Each number is 128 + 32 x the weight over its row's rms, rounded and kept within 0 to 255. Layers, rows and columns count from 0. The size above them is the row's rms in percent of the matrix's.

# layer 8 attention output (transposed), 192x192, rms 0.126, rows 65-95, columns 64-127
size [ 99 116 118 107 113  98 104 114 110 103 114 104 109 119 112 108 106 108 103 102 107 114  98 101  98 100 106 105 113 106 100]
[[172 159 157  74 162 126 115 154 142 108  95 144 104  97 177 140 191 149 133  78 183  79 116 151 129 132 121 162 117 179 121 126 172  90 155 107  95 175 205 143 120 184 115 117 102 110  41 132 160  87 125  98 180 141 150 153  59  82 133 109 154 127 159 157]
 [125 169 124 140 148 107  91 148  76 159 120 102 149 123 162 126 120 154  84 167 103  30  92 163 173 119 176  62  87 105  48 149 135 164 160 155 144 171 137 129 126 139 151 103 147  49 135 178 112 137 185  86 155 131 158 162 127 144 142 161  66 106  48 119]
 [118 128 201  48 139 100  98 176 111 118 111 134 153 151 171 181 114 104  91 119 102 137 107 124 182  70 115  90 137  81 186 100  93 136 137 128 159  96 115 144 121 130  95 117 117 138 130 142 133  88 107 170 134 117 191 105 119 174 184 115  69 144 188 131]
 [102 133 135 204  97 179 126 151 145 120 105  90 164 119 157 113 129 131  97 116 135 120 127 149 115  92  71 100 128 119 191 163 112 145 130  85 119 163 142 155 124  94 130 174 166 102 188 123 162 138 111 151 128 166 188 171 139  91 150 101 147  97 176  90]
 [127 126 213  80 171 153 163 176 157  72 184 143 133  99 130  95 104 181 101 212 140  99 151 145 127 118 103 116  51 201 193 108 129 135 118 107 166 155 171 102 149 106 115 107 156 127 153  99 119 139 110 123 170 165 150 119  97 135 154  88 118 131 105 150]
 [ 87 149  73 147 130 131 178  99 125 150 151 120 164 162 113 142 129  92 116 162 100 109 155 165 163 157  75 128 143 107 149 134  79 113 131 134 113 140 152 144 155 107 100  81 125  93 105  70  68 134 167 153 108 173 145 110  67 149 163 140 163 114  95 108]
 [143  82 113 140 117 122 113 138 150 182  80 198 151 122 158 150 119 119  83 138 167 159 170 174  90  77 118 150 105 131  94 161  97 119 103 190  72 134 134  81 125 110 104 157 156  63  94 167 105  84 125 172 144 194 104 126 126 139 180 117  71  86 107 125]
 [148  63 158  80 118 167  83 157 123 147 141 146 150 131  95 168 147 125  90 145 100  97 101 123 215 109  83 109 137  86  82 170 125 130 128 115 139 119 136 154 103  94 143 112 183 107 185 173 125 140 124 140  79 115 108 162 113 205 161 101 143 109 162 165]
 [194 143 106 162  89 142  82 168 156 137  56 173 141  68 134 100 112 145 157 140 184 147 121 129 142 139 114 115  99 168 132 114  97 126 162 151 121 149  93 136 127 158 165 101 131 119 128 136 114 188 159 190 122  76 122 139  82 120 155 108 104 116 116 101]
 [148 152 111 169 118 110 149  73 136 147  96 111 212 148 136 147 173 125 107 177 140 145 161 104 159 156  69 147 101 197 183  86  99 147 135 130 130 169 128 145  58  72 135  69 151 160 179 121 173 148  99  96 110 162 139 151  74 115 134  96 139 127  83 155]
 [ 80 163 158 128 205  75 124 111 121 181 133 172 171  84  93 166  84 119 141 127 137 168 177 134 176 160 125 158  78 108 128 174 143 178 155 105 168 185 112 102 158  76  66 137 134 127 182 140 163 117 100 122 140 125 115 200 143  90  64  96 123 135 154  89]
 [ 78 104 144  57 130 134  87 108 118  82  83  60 138 141 195 109 139 136 187  84 164 130 117 147 140 157  97 125 129 113 144  85 125 107 143 127 177 148 126 107 153 122  92 102  87 124 161 113 182 160 140 103 157 115 133 151 142 107  87 147  66 174 174 153]
 [158 110 145 137 161 127 112 174 144 166 136 135 159 123 115 145 123 149 106 111 119 160 164 138 143 104 161 181 183 173 150 127 153 108 150  66 142 185 153  67 140 101 139 146  97 149 174 200 186 135 105  72 166 124 152 170 100 130 131 113 153 166 149 142]
 [138 110 126 114 111 101 138 133 184 128 104 103 152  85  82 126 124 136 136 165 118 179 132 147 116 102 161 102 118  91  64 155 146  99  73 125 121 130 150  90 122 184  22 142 157 163 155 108 125 158 143 119  93 161  92  96  61 149 168 122 105 178 101 129]
 [100 126 135 125  88 141 182 126 169 149  59 178 159 182  92  92  75 155  98 131 113 111  85 106 118  97 146 165 149 117 139  86  95  70 115 128  91 128  96 125  33 117 157  71 163 207 119 106 107 142 150 110  98  57 139 123  99 140 176 120 135 172 120  71]
 [165 154  89  92 127 107  81 109 130 109 153 134 153  76 198 100 142 122  86 106 191 165 151  77 135 111 142 198  86 119 175 154 135 123 126 131 150 119 126  83  97 162 110 121 132  97 109  92 106 127 106 114 112  99 111 132 109 126 101 157  86 105 110 108]
 [107 134 105  99 109 125 110 129 142 101 112 109 119 124  75 115 151 100 195 160  85 173 146 167  89 189 104 164 128 145 147 130  77 122 119 144 138 137  65 161 131 109 146 106  95 126  96 143  80 158  84 140  95  51 165 132 120 167  63 140 125 127 142 106]
 [147 178 107 150 154 115 175 149 109  81 189 138 128 172 121 106 154 102 138 118  95 171  64 127 162 129 178 108  30 122 128  77  91 120  79 121 174  95 203 155 206 183 114 125 130 112 124 134 147 120  96 127 114 143 145 118 156 141 157 151 155 142 127  79]
 [ 82 145  99 184 123 103 130 158 121 111 105 136  92 126 106 147 120 133 169 151  76  96 132 179 101 149 155  79  91 106 116 135 144 115 212 114 142 128 117  74 115 166 145 114 179 111 159 146 120  97 170  86 187 107 140 143 148 155  71 120 144 147 123 152]
 [194 141  81  95 151 104 167 120 105 113 161 137 145 126 142 129 127 151 104 145 151 168  92 135  60 119 106 151 104 150 192  45 182 133  89 152  84 112 120 130 150 134 165  94 191 131 129 184 147  90 141 133 108  90  68 121 119 117 118 101 161 155 173 128]
 [180 146  75 154 121 130  81 159 175 146 203 119 144 156 180 145 117 124  91 136 130 125 147 156 153 127 102 140 130 124 164 166  82  97  79 155 113 116  81  61 112 120 151 134 136 173 167 138 102 109 136  69  96 132 113  96 145 171 216 137 186  94 171 112]
 [ 93 153 104 154 142  88 129  90 152 134 104 174  50  92 147 113 164 145 162 106  57 124 122 161 132 122 117 170 120 108 135 144 140 116 144  78   8 161 104  92 112 103 140 176 112 193 117  93 129  98 175 129 141 158 157 142 193  79 107 145 106 178 105 143]
 [123 107 110 125 121 171 111 103 151 165 106  83  89 164 121 164 110 118 159 182 134 104 187  58 117  61 119 151  90 116 164 146 135 138 119 143 117 199 121 133 126 142  57  92 103 134  99 160  98 154  71  89  97 132 136 122 126 133 143 124 209 122 126 119]
 [149 152 167 156 176 114 129 113 101 140 173 108 131  88  92 182 116 124 129 148 143  79  83  96 100 102 108  63  95 123 145 139 109 152  75 109  71 115 122 152 142 143 128 199 120 146 103  90 137  99  52  99 113 183 126 163 123 144 136 118  69 188 163 179]
 [ 84 156 118 137 183 146 108 154  66 133 190  78  98 137 115 112  79  86 122 147 154 151  75 163 117  70 150 222 143 115 113 107 168 138 114 115 126 181 137 138 158 164 116 144 104 148 183 121 132  97 124 152 146 122 121 154  92  69 149 145  85 136 176 117]
 [136 148  92 103  95  71 157 135 186 137  90 150 141 134 134 106 142  78 105 163 123 108 143 143 150 138 113 117 108  94 108 121  76 170  63 154  87 124 161 163 100 166  90 155 100 135  68 212  92  87 132 171 161 106  56  95  88 185 112 113 143 178 159 143]
 [ 47 129 102 178  84  46 158 170 104  91 165  82  66 115  70  99 129  99 159 144  94 180  86 155 128 170  87  79 138 103 167 134 130 116  75 112 109  72  92 126 165 117 101 156 123 125 157 155  96 135 129 133 106 126 155 162  88 107 170 133 164 133 116 140]
 [122  87 106 110 122  99  83 107  84 150 117  97 155  52 161 111 132 124  65 107  65  87 134 138  76 133 172 186  94 162 133 125 134 156 188  82 175 110 103 128 129  88 105 162 104 107 173 149 153 117  97 142  91 131 114 106 130 110 165  80 123 147 198 101]
 [187  89 126 196 166 112 118 152 161 156 103  95 138 127  92 131 140 133 135 142 115 136 110 122 127 125 150 133 116  65  88  75 163  99 143  83 142 135 143 134 188 101  97 112 173 136 159 154 155 172  93  90 125 190  83 209 108 106 149 120 110 138 162 149]
 [161  83 141 149 130  74  84 151 187 120 121 113 161 101 153  76  74 138 132  40 128 121 102 118  88 164 147 147  82 162 151 178  98 113 145 147  98 150 143  99 124 165 101 139 171 124 167 132 191 146 165  95 137  74 186 130 164  97  66 174 152 126 122 124]
 [146 112 165  92  80 111 137 125 140 113 125 116 166 137 159  86 155  89 127 125 144 106 131 156 107 170 144 126 174 115 151 113 106 169 164 155 133  73 110  75 156 117 115 127  98 138 117  92 138 169 152 175 138 157 102 101  68  97 109 100 107 163 176  99]]
# layer 8 attention value, 192x192, rms 0.141, rows 66-95, columns 64-127
size [113 110  96  97  92 102 113 108  89 101  88  96 111 102 106  95 104  98  96  96 109  90  93  90  85 103  92 107  91  95]
[[105 129 100 123 182 107 118 166 231 145 127 136 141 120 192  89 133 160 144  99  67 117 116  90 149 153 123 150 157 120 139 110 168  58 116  73  85  92 124 147  98 109 146 166 129  92 109 162 197 108 135  86 114 185 138 166  62 121 115 108 152 121 142 174]
 [115 141 131 169  99 163 152 110 143 161 106 136  91 127 113 100 189 141 131 133 163 178 124 181 128 154 207 142 139 194 130 185 167 177  75 132 121 162 183 150 114 136 196 113 153  82 158 101 126 125  91 138  95  73  32 108 140 116 109  61 164 188  92 132]
 [ 88  77 159  78 156  92 142  95 136 120 116 183 126 123 191 153 101 167 112 141 144 121 153  55 140  90 106 101 113 115  77 131 214  93  90 142  94  69 141 156 172 199  94 130 136 123 138 158 108 115  81 137 147  80  95  58 139 124 110 130 119 126  65 127]
 [192 115 100 189  86 104 104 170 101 140  83 178 103 178 103 131  74 130  61  55 173 103 118 133 110 129 172 111  97  67  85 160 103 120 144 123 112 120 132 182 138 119 164 119 136 123 118 127 141 151 172 143 161  81 102 121 143 137 109  49 167 112 119 173]
 [178  47 111 126 130 128 124  93 121 171 155 140 175 156 178 119  86 149  84 128 112 199 138  48  94  98 171 130  99  78 110 145 146  86 139 172 163 171 130 100 116 137 210 119 175 172 127 166 174  90  94  86 127 142 114 170 171 171 138  87 147 178 137 159]
 [139 164 135 102 139 137 165 125 213 107 109 127  90  84 107 150  75 139 118 102 101 135  85 158 148 106 129  91 182 121 116 144  94 143 165  73 121 153  97 145 106 161 134 154 132 143 107 173 181 138 117 111 116 115 126 121 181 115  99 105 189 123 156 127]
 [ 51  90 147 191 126 138 160  98 226 106 148 112 123 139 156  59 122 164 155 117 154 152 143 107 108 198 156 114 144 114 151  93 113 120 107 133 111 107 136  90 155 111 184  91 104 119 121  78 126 143 119 161 112 165 160 160 124 104 101 129 139 175 126 161]
 [ 54 123  75 129 114  64 207  94 107 164 110 104  81 114  90 114  77 155  94 155 103 122  71 161 116 180 116 118 100 153  76 176 109 118 150 107  68 130 113 175 140  85 130 133 140 118  54  99 149 143  58 119 115 206  93 108 156 121 129 137 178 120 126 116]
 [110 159  70 153 144 110 120 143  84 146 121 124 123 180 171 159  95 145 118  44 139  94 188  71 170 152 153 137 148 107  98 139 116 107 127 151 119 130 140 127 119 136 132 168  83 102 163 127  82 103 104 134 148 116  96 100 169 131 147 172 108 138 184 115]
 [158 102  94  76 101 187 154 146  62 100 130  94 117 176 123 110 146 151 144 125 148 110 172  99 146 140  84  96 170 156 131 105 129 102 125 160 165 142 119 113  69 131 190 118 152 114 171 113  83  81 170 103  95 122 109  65 159 165 150 155 159 118 160 113]
 [192 124 151 154 156 130 112 123 158 144 153 155 122 119 104 125 115 100 130 122 110  84 104 102 115 122 101 177  97 179 131 136 131 174 118  78  84  98 136  84 108 160 136 132 158 165 136 118  66 100  69 153  51 175 123  94 161 127  93  99 104 121 125  90]
 [115 163 133  79 143 166 129 124  97  91 157  89 107 165 166  95  84 135 162  93 131  53 131  88 178 143  79 159 126 113 154 128  97 143  86 125  98  91  67 105 134 126 132 109 117 147 157 139  61 120 177 134 158 122 141  94 130 139 149 110 117 136 131 148]
 [204 111  64 151 121 105 147 155  55 100 122 114 128 114 126 136  74 110 139 173  98 108 117 174  82 134 116 146 153 114 202 105  99 106 241 130 177 122 187 138 147 134 169 110 153 114 117 114 149 144 157 170 130 114 104 127 199 113 122 125 110  69 116 140]
 [179 108  95  97 136 122  81  66  84 145 174  60 112 160 168 108 124  93 161 108 157 163 142 117 136 164 119 169  70  88 129 110 167 133 195 134 137 124 163 145 142 114 116 138 100 112 139 192 156 184 150 108 149 181  58 134 153  77 129  96 111 113 152 168]
 [ 93 146 108 153  98 136 118 128  62 131 115 120  74 115  81 121 117 125 111 143  70  92 125 154  45  83 156  57 135 121 141 130 110 120 175 145 116  81  92 173 153  90  79 164  98  92 102  51 139 175 160 123 171 126 123 170 133 122 137 186 137 188 186  98]
 [115 168 148 135  49 136  87  94  63 157 153  73  94 151  83 132 145  95 118  94 172 190  80 129 146 179 112 145 125 145 139 117 203 125 113 141  85 102 119  74 120  66  97 131 139 117 102  98  96 157 140 171 110 138 133  79 121  72 145  69 105 103 142 218]
 [119  94 153 127  95 122  91 144 138 171 102 200 101 104 144 152 157 130 120 120 125 111 127 143 146 180 181 147 177 116 194 142 190 123  98 135  99 163  88 169 101  90 146 100 173 167 166 195 111 186 143 143  82 106 103 188  55 122 155 183  97 118 137 141]
 [126 117 148  97  97 152 141  89 106  97 140 109 162 138 145 135 138 145 125 167 156 123  78 109 139  92 136 155 131 149 162 191 151  91 171 120 127  81 117 156 144  91 149 156 125 147 136 112 174 118 174 165 138 150 158 129 119  85 145 143 106  79 114  35]
 [156 182 178  91  79 128 137 117  83 162 145 126 146 115 100 142 170 104 129 121 150  58 128  83 151 193 170 152 149 108 147 158 114 127  94 158 138 125  63 157 122 111 109  60  65 172 169  86  48 160 160 198 117 138 107 153 110 149 127 155 140 122 114  66]
 [112 106 138 188  77  74 133  49 146 172 102 121 155  54 126  87 155 119 145 158 158 172  76  90 106 134 165 120 107 140 124 108  82 135 125 122 160 151 123 153 139 172 128 178 159 137 150 115 146 139  96 119 141  97 127 133 133 104  97  89  96 187  85 105]
 [153 165 114  60 108 147 122 149  36 124 175  85 143 155 163 164  99 122 146 155 178 103 142 117  95  73 142 149 102 158  80  95 184 185 129 175 152 145 115 124 150 139  77 124 110 124 137 108 108 167 135 115 147 121 162 103 113 100 137 162 123 178 133  51]
 [197  82 138 148  86 119 144 151  58 170 125 130 163 100 121 132 207 133 150  54 108  98  84  98 145 120 105  96 163 149 105  73 127 153 107 111 138  99 137  85 122 133 136 159 133 132 157  93 188 123 104 106 151 159 167  94 129  84  98 112 132 140 151 137]
 [154 137 178  92 133 145  97 119 113 113 165 119 157 101 217 137 111  96 130 113 166 133 105 106  80 132 126 136 147 140 152 125 168 122 125 164 158 151  98 117 136 166 114  54  95 135 152 154 135 121 158 146 110 155 197  72 146 195 173 169 162 112  84  90]
 [141 104 101 137 124 150 132  90 129 102 117 163 102 155 142 209 106 125 102 114 128 107 128 125 123 136  99  68 176 180 156 159 136  81 137 110 101  79  70 111  74 183 105 207 116 138 112  73  87 141 164 125 137  63 123 166  65 108 170 183 149  74  90 102]
 [215 142 181 155 149 179 168 142 145 107 144 125 106  96 116 100 108 167 125 134 102 154  94 101 117 180 160 119 138 150 179 117 110 175 157 117 128 137 107 110  92  69 175 112 169 172 111 176 134 161 167  94  92 121 155 137 164  81 139 132  98  78  81 116]
 [195 175 116  86 155 190 155 163 101 145 151  85 146 136 146 176 115 132 126 136 175 131 127  32  94 101 172 122  58 139 129 125 133  81 172 159  98 119  85 107 132  83 146 118 124 156 111 120  95 191 233 181 159  89 106 126 132 119 104 141 108 129 123 164]
 [ 98 122 145 112 133 132 140 134 178 146 143 152  67 181 144 156  89 126 183 109 133 139 136 131 139  57 104  96 112 175 167 117  50 128 125 134  55 159  85  92 125 122 140 129  97  92 119 113  62 150 160 125 213  59 155  95 155 123 102 111 140 152  99  73]
 [ 58  99 120 123 144  96 125 124 111 164  89 116 145 126 177 113  98 125 167 142 172 107 131  80 100 157 136  77 113 124 151 140 164  88 128 171  96 131 137 120 101 176 127 173 109 138 140 107 146 167 125 151 103 107 149  87 112 186 143 143 138  86 170 162]
 [ 97 125  92 148 152 121 119 168  68 109 172 102 137 132 161 182 163 110 147 182 110 141 175 123 133  91  65 132  88 112 151 138 193 150 151  92 112 117  86  94 119 141 109 123  98 139 128  89  53  96 152 181 123 179 186 152 123 155 138 129 145  87  95  97]
 [176 120 153 148 163 105 152 172 156  88 142  79  85 206  62 112  33 108 110 147  86 135 113 127 151 123 115 152  66 156 137 161  74  96 100 128 130 146 117 160  90 143 209  80  74 147 102  50 124  72 159 139 134 133  67 158 159 151  95  71  93 114  89 118]]
# layer 8 attention query, 192x192, rms 0.16, rows 96-117, columns 64-127
size [104  98  93  92  98  92  99 102  93  93  89  93  97  94  96 102  94 101  93  90  91 108]
[[166 134  85  79 113 154 164 169 131 142 176 117 131 141 134 123  60 124 105  82 182  81 126 153 147 106  64 153 111 130 159 181 129 153 179  99 123  57 108  58 110 194 118 155 144 105 150 131 135 139 166 149 178  95 121 158 153 126 109 152 138 177 138 110]
 [ 32 184 134 134 113 129 132 136 123 118 117  87  96  62 120 150 115 102 166 101 175 121 162  83 178 105 112 136 100 163 111  95 144 108  90  52 111 116  63 140 102 105 107 106  42  95 106 122 123 188 152 134 138 104 124  99 200 100 121 122 120 116 119  94]
 [ 88 151 133 163  89 115 107 119 143 109 122 160 124 162 145 115 124 149 121 144 153 128 116  92 167 110 143 116 108 184 150 190  28 194 158  83 182 122 143 190 143 107 104  61 158 157 127  91 135 155  98 215  98 168 139 123 175  97  96 126 145 170  96  78]
 [ 97  97 111  26 108 120  87 145 127 119 141 116  87  99 121 112  83 108 144 135 157 124  98 110 100  88 222 182 174 116 141 105  74 153  97 103 103 130  99 123 117 107 180 127  96  97 102 120 121 124 103  86 138 147 106 162 182 117  66 108 120 131  73 115]
 [150 155 129 141 192  84  89 141 152 100 133 120 138 147 158 181 147  19  97 155 149 168 150  72  79 151 125 136 146 123 165 127 129  81 130 111 184 149 127  88 149  91 141 211 145 148 188 166  98  78  93 113 137 131 128 142  79 152 111  73 164 112  99 148]
 [ 81 103 170 106 166 108 146 203  99 119 127 111 111 131 165 122 105 137  89 166 132 110 154 141 144  99 135 155 210 140 114 130  97  97 186 123 161 133 130 102 151 126 147 111 114  64  74 120 100  86 103 105 123 109 175 114 142 100 142 114 155 133 158 187]
 [164 112 110 134  35 118 145  90 109 163 161  97 142 208 169 150 120 148 105 139 110 141 163  92  80 115  87 135 119 134 136 128  86 105 168 126 122  99 118 111 177 178 158  95 109 187 127 174 110 103 109 144 140  64 106 142 110 141 156 141 113 147 128  94]
 [172 139  95  89 111  99  97 121  81 116 129 100 160 125 168  96 126  98 139 100 180 153 163 145 109  81 144  98 138 202 126  56 122 122 146  92 106  80 135 103  92 149 106 129 117 110  46  94 111 119  98 142  98 150 184 154 197 173 134  64  62  87  93 117]
 [112 112 137 147 126  64 156 131 180 117 128  92 122 138 175 128 136 131 173 153 148 153 117 120 101 172 146 107  80 116 122 167 163 170 139 131 107  90 168 173 131  80 151 144 104  64 110  62 156  86 145 116 171 132 171  72 159  79 117 108 139  96 129 174]
 [ 95 116 141 160 109  61 101 130  82 136  83  79 148 127 148 143  74 162 119 132 120 186 152 100 112 150 112 101  95 137 125 110  99 112 127 149 124 160 122 103 177 180  90 148  71 158 112 164 130 174 103 102  99 154 158 142  85 149 124 165 126 122 127 120]
 [126 151  95 178  85 138 144 114 101 119 121 102 169 164  95 130 150 103  60  94 156 140 122  85 128 100 134 133 117 146 131 161 167 185 192 126 101 119 149 147  98 141  85  99 181 174 179 184 101 126 137 150  98 117 137 146 116 108 169  59  98 166 114 144]
 [139 131 114 136 109 143 112  80 130 185 154 181 159 166 117 144 112 125  88 148 157 129  95 113 190 141 156 135 127 150 188 110 181  98 111 155 111 106 121 148 136 131 125  62 127 144  97 123 118 178 184 145 151 138 170 168 135 170 136  65  83  76 115 101]
 [125 147 149 107 127  70  84 122 161 109 114 160 160 160 194  64 167 113 127 118 144 162 140 151  89 106 162 147 149  65 112  91  83 112 146  98  97  68 128 160 135 164 124 139  52 175  82  68  97 136 163 148 121  82  90 110 170 151 131 173  89 154 135 124]
 [202 123 126 146 120 140 134  89 165 153  62 158 129 110 148  93 167  97 123 193 167 130 129 149  96 136 120  71 148  93 122 112 112 130 122 172 133  88 116 173  87 111 182  84  43  81 112  78  72 122  97 181 144 129 116 119  90 172 174 117 120 145 112 157]
 [133 165 182 155 158 169 148 126  85 119 158 109  68 207 128  76 128 183 211 102 115  95 112 147 109 180 216 103  63 136 128  61 153  54 155 154 159 181 131 122 118 137 146 149 123 103 141 124 156 165 127  98 126 135 202 150 132 143 138 114 135 141 139  80]
 [166 108 169 161 147 179 114 100 185 111  91 133 126 144 178 102 156 166 159  64 111 100 153  96 133 106 141 142 136 130 117 156 143 107 112 112 112 164 118 192  99 122 109 105 130 151 115 124  61 126 132 128 131 193 148  82 162 144 156 132 121 152 144 134]
 [ 81 190 153 161 105 109 109 100  66  95 181 151 163 105 161 127 117 166 120 145 123 140  88 123 108 106  66 125 119 108 134 130  83 148 109 158 186 161 118  94 119  53 103  52  80 117 101 108 173 122 117 122 127 105 183 156 130 137 142 134 119 134 101  97]
 [178 142 108 147 146 148 119 122  66 133 125  93 144 149 119 156  94 220 138  93 119 180 147 111 134 133  82 141  97 177 141  53 105 119 126  61 113 152 177 117 128 101 100 134 126 172 132  29 111 141 203 203 161 116  79 121 116 162 111  98 162 168 154 159]
 [155 122 158 112  96 167 203 125 120 138  96 122 172 138 179 236  99 135  81 151 171 144 127  70 152 101 152 120  43 114  77  93 158 158 161  53 155 106 176 107 177 131 111 108  68 135 115  73 104 112 117 224 136  92 115 114  91 142 160 152 125 131 124 151]
 [179 160 118 180 142 112 137 149  55 168 129 202 105 120  86 144 145  46 100 100  75 130 133  64 108 100 183 187 144 164 130 101 154 149 130 133 105 101 130 130 175  91 136 154 143 135 160 121 110 131 166 100 104 157 163 138 135  97 111 123 168 154 151 153]
 [ 69  98 135 182 117 132 115 141 101 112 113 167 108 138 107 102 163  61 107 107 134 129 127 121 151 130 117 130 124 141  94 136 175 158 155 177  81 167 122 112 187  53  89 126 167 140 135 119 144 104 164 138 133 129 150 106  90 127 132 121 115 181 108 104]
 [106  77 111 160 153 150 153 126 102 133 145 114 103 102  55 106 159  95 151 199 153 209 182 158  93 168 120 125 123 117 157 119 113 172 150 117 105 122 125 160 131  55 134 175  97 155 160 182 103 139 126 145 199 118 144 116  76 137 108 142 153 110 150 160]]
# layer 8 attention key, 192x192, rms 0.161, rows 96-117, columns 64-127
size [ 99  96  94  91  94  91  91 102  91  89  85  94  93  90  98  99  98  95  84  80  86  97]
[[187 183 131  78 137 106 169 128 161 124 145  86 147 115 115  98 132 111 126 173 199  92  70 169 138 170 135 182  91 114 156 127  82 179 149 118 197  80  94  79 122 194 120  82 106 107 111 128 151 156  94  59 180 138 137  90 117 133 107 120 120 177 107  81]
 [ 71 160 110 173  71 139 158 152 167  90 193 118 111  83  90 121 155  89 146 120  84 175 113  68 108 155 159 105 115 165 142 126 160 134 133 128 171 107 139 115 143 133 162 144  58  66 135 159 110 139 133 126 142 117 150 189 168 113 125  94 131 138 130 190]
 [ 40 119 176 146  96 113 134 120 101 141  82  97 108 121 127 153 127 163 128  98 167 158 158  72  94 192 141 158 122 153 106 173  82 138 136  54  67 184  98 168 147 169 113 132 122 135 117  63 133 164  68 167 176 233 125 141 139 152 100 159 118 134  88 106]
 [ 69 164 132 108 119 114 103 176  85 101 147 128 194  95 143 110  94  93 125 178 101 108 127  99  92 116 166 169 159 133  90 128 144  94 130 121  94  84 159 145  63 149 140  96 128  90 129 143 161  93  70 159 150 135 123 145 169  75  70 115 149 122 156  61]
 [126 113 115 162 128 164  97 128 141 152 104 182 172 132 145 128 106  89  73 176 122 151 120 115 124 114 135 176 165 101 167 111 151 145 170 148 134 157 115 119 128  67 102 182 100  96 161 160 117 103 121  94 136 138  74 176  89 156 141  43 108 100 148 148]
 [142 121 187  99 181 115 101 161 160  85 148 161 157 129 197 116  77 138 179 144 124 148 145 158 136 110 106  94 150 161 154  93  95 111 107 121 154 127 101  61 147  69  75 128 151  56  77  93 158  70 161  97 118 126 197  53 144 111 130  89 173 170 116 117]
 [137 181 129 158  90 145 122  85 139 125 144 142 177 158 146 195 107 103 118 124 168 150 113 139 118 143  31 152 120 131 114 128 151 162 144 131 114  88  97  94 158 172 146 160 119 130 192 118 148 115 171 114 141 106 167  99 112 147  65 126 120 135 133 238]
 [151  73  64 105 129  95  82 156 121 160 107  78 176 137 152 112 133  82 154 103 121 103 165  74  95 143 150 148 146 127 104 131  90  99 129  76  99  62 157 140 166 179 127 134 149 127  96 126 127 101  94 145 139 100 119 160 235 185 108 126  99  89 135 105]
 [213 113 106 133 125  94 178 106 123 139 223 159 162 152 144 177 131 181 171 144 211 146 126  99 178 179 102 103  82 101  95 110 161 141 109 135 111 137 115 125 164 124 107 110 112 193 113 137 149 134 155 173 141 138 113 162 117 125 136 155  95 112 167 134]
 [163 125 171 139 157  79 111 128  87  99 143 119 136 155  96 138 165 151  60 129 177 130 203 112 100  95 156 186  87 134 134 176 120 147 138  97  95 151  96 168 133 139  97 138 122 139  84 148 179 154 104 214 118 111 126 165  87  62 162 183  91 101 160 144]
 [125 153  99  92 156 139 188 161 140  99 150  89 129 167 150 156 151  69  86 111 147 131 139 106 150 108 164  75 158 170 133 136  65 121 125 122 105 103 168 150 165 126 114 132 114 143 124  86  86 128 103 109 123  92 104 178  77 114 164 100 123 179 135 140]
 [176  90  70 110 140 133 118 121 114  51 139 145 171 170 162 143 109 158 177 196 117  91  91  32  99 152 126  89 114 155 138 110 108 153 179 123  95 111 197 101 132 112 110 117 167 172 157 137 118 185 115  74 197  88  83 163 162 160 138  67  79 128 148 140]
 [ 93 133 127 149  97 102  81 127  80  99 115 157 133  81 105  89  90 139 132 126  95 129 117 159 127 125  79 134 177  87 107 125  49 146 152 121 113 115 125 169 141 159  62 106 120 184 177 137 125 118 199 138 127  92  92 141 171 162 180 136 123 174 233 150]
 [171 134 116 136 113 104 111 149 111 147 112  99 110 114 106 128 158 154 119 164 127 114 146 131 161  84  74  87 151 105 102 161 129 155 124 180 129 210  95 119 104 142 139  75  99 120  81  65 133 138 172 120 125 110 128 133 139 158 120 162 127 109 110 149]
 [139 167 181 147 192 151 154 126  98  17 155 120 122 224 130  95 105 184 182 117 109 123 141 112 134 170 100 140 132 154 167  95 139  60 116 163  85 160 157 137  68 125 158 114 135 123 124 134 123  87 117  86  88 106 151 134 116 130 133 142 130 140 131  67]
 [ 88 141 164 146  89 136  91 104 123 114  98  73  89 162 122 139 140 108 146 124 106 142 151 118 143 126 146 120 132 166 124 108 134 115 129 130 147  81 166 169 169 112 149  43 142 113 116 118 104 185 206 156 134 121  89 133  91 145  99 122 153  83 139 132]
 [153 149 124 102 131 124 172 115  95  83 138 143 101 151 108  95 166 192 115 135 189 118 159 116  32 126 103  90 112 187 164 103 110 164 121 140 134  84 118 104 141 133  95 230 126 121  82 135 160 130  67 157 103 108 140 134 112  69 125 138  90 119  97 140]
 [200 115 115 176 170 146 150 118  87 140 145  76 144 120 108 157 129 167 141 129  97  92 126 110 146 150 108 144 146 143 152 130  69 147 167 103 224  97 158 146 145  70 111 146 120 195 109 123 122  86 161 122 137 108  81 113 111 115 137  95 139 173 133 145]
 [193  83 108 142 116 119 144 121 103 142 105 120 181 135 115 171  89 163 125  99 175 167 120 176  96 121 162 123 127 156 117 119 193  93 136 128 178 107 174 107 172 184 151 116 118 114 183  85 138 173 109 117  90 128 124 108 102 139  95 136 116 113  99 123]
 [156 181 113 126 191 126 148 128 115 102 112 189  79 155 140 119 131 151 164 150 156 136 127 114  79 102 143 156 112 109 171 154 144 154  69 118 152 115 135 164 112  84 136 125 118 100 167 107  96 141 169 133  90 113 154  85 158 132 153 139 133 155 124 102]
 [164  48 144 118  93 102 156 169 172 138 104 111 119 138 176 129 120  80 149  87 107 175 121 121 153 101 162 143 151 129 158 121 128  94 133 160 107 162 136  83 155 156  91 178  89 105 146  32 110 155 155 152 125 131 217 119  99 105 130  71 124  89 127 119]
 [168 120  78 160 136 126  90 137  73 103 153 146 131 147 113 130 101 125 165 165 119 122  99 114 167 121 160 104  94 210 124 155 115 155 197 160 134 133  99 188  84  96 136  70 150 125 197 174 150 149 161  84 106 176 160 129  48  77 150 116 192 131  62 184]]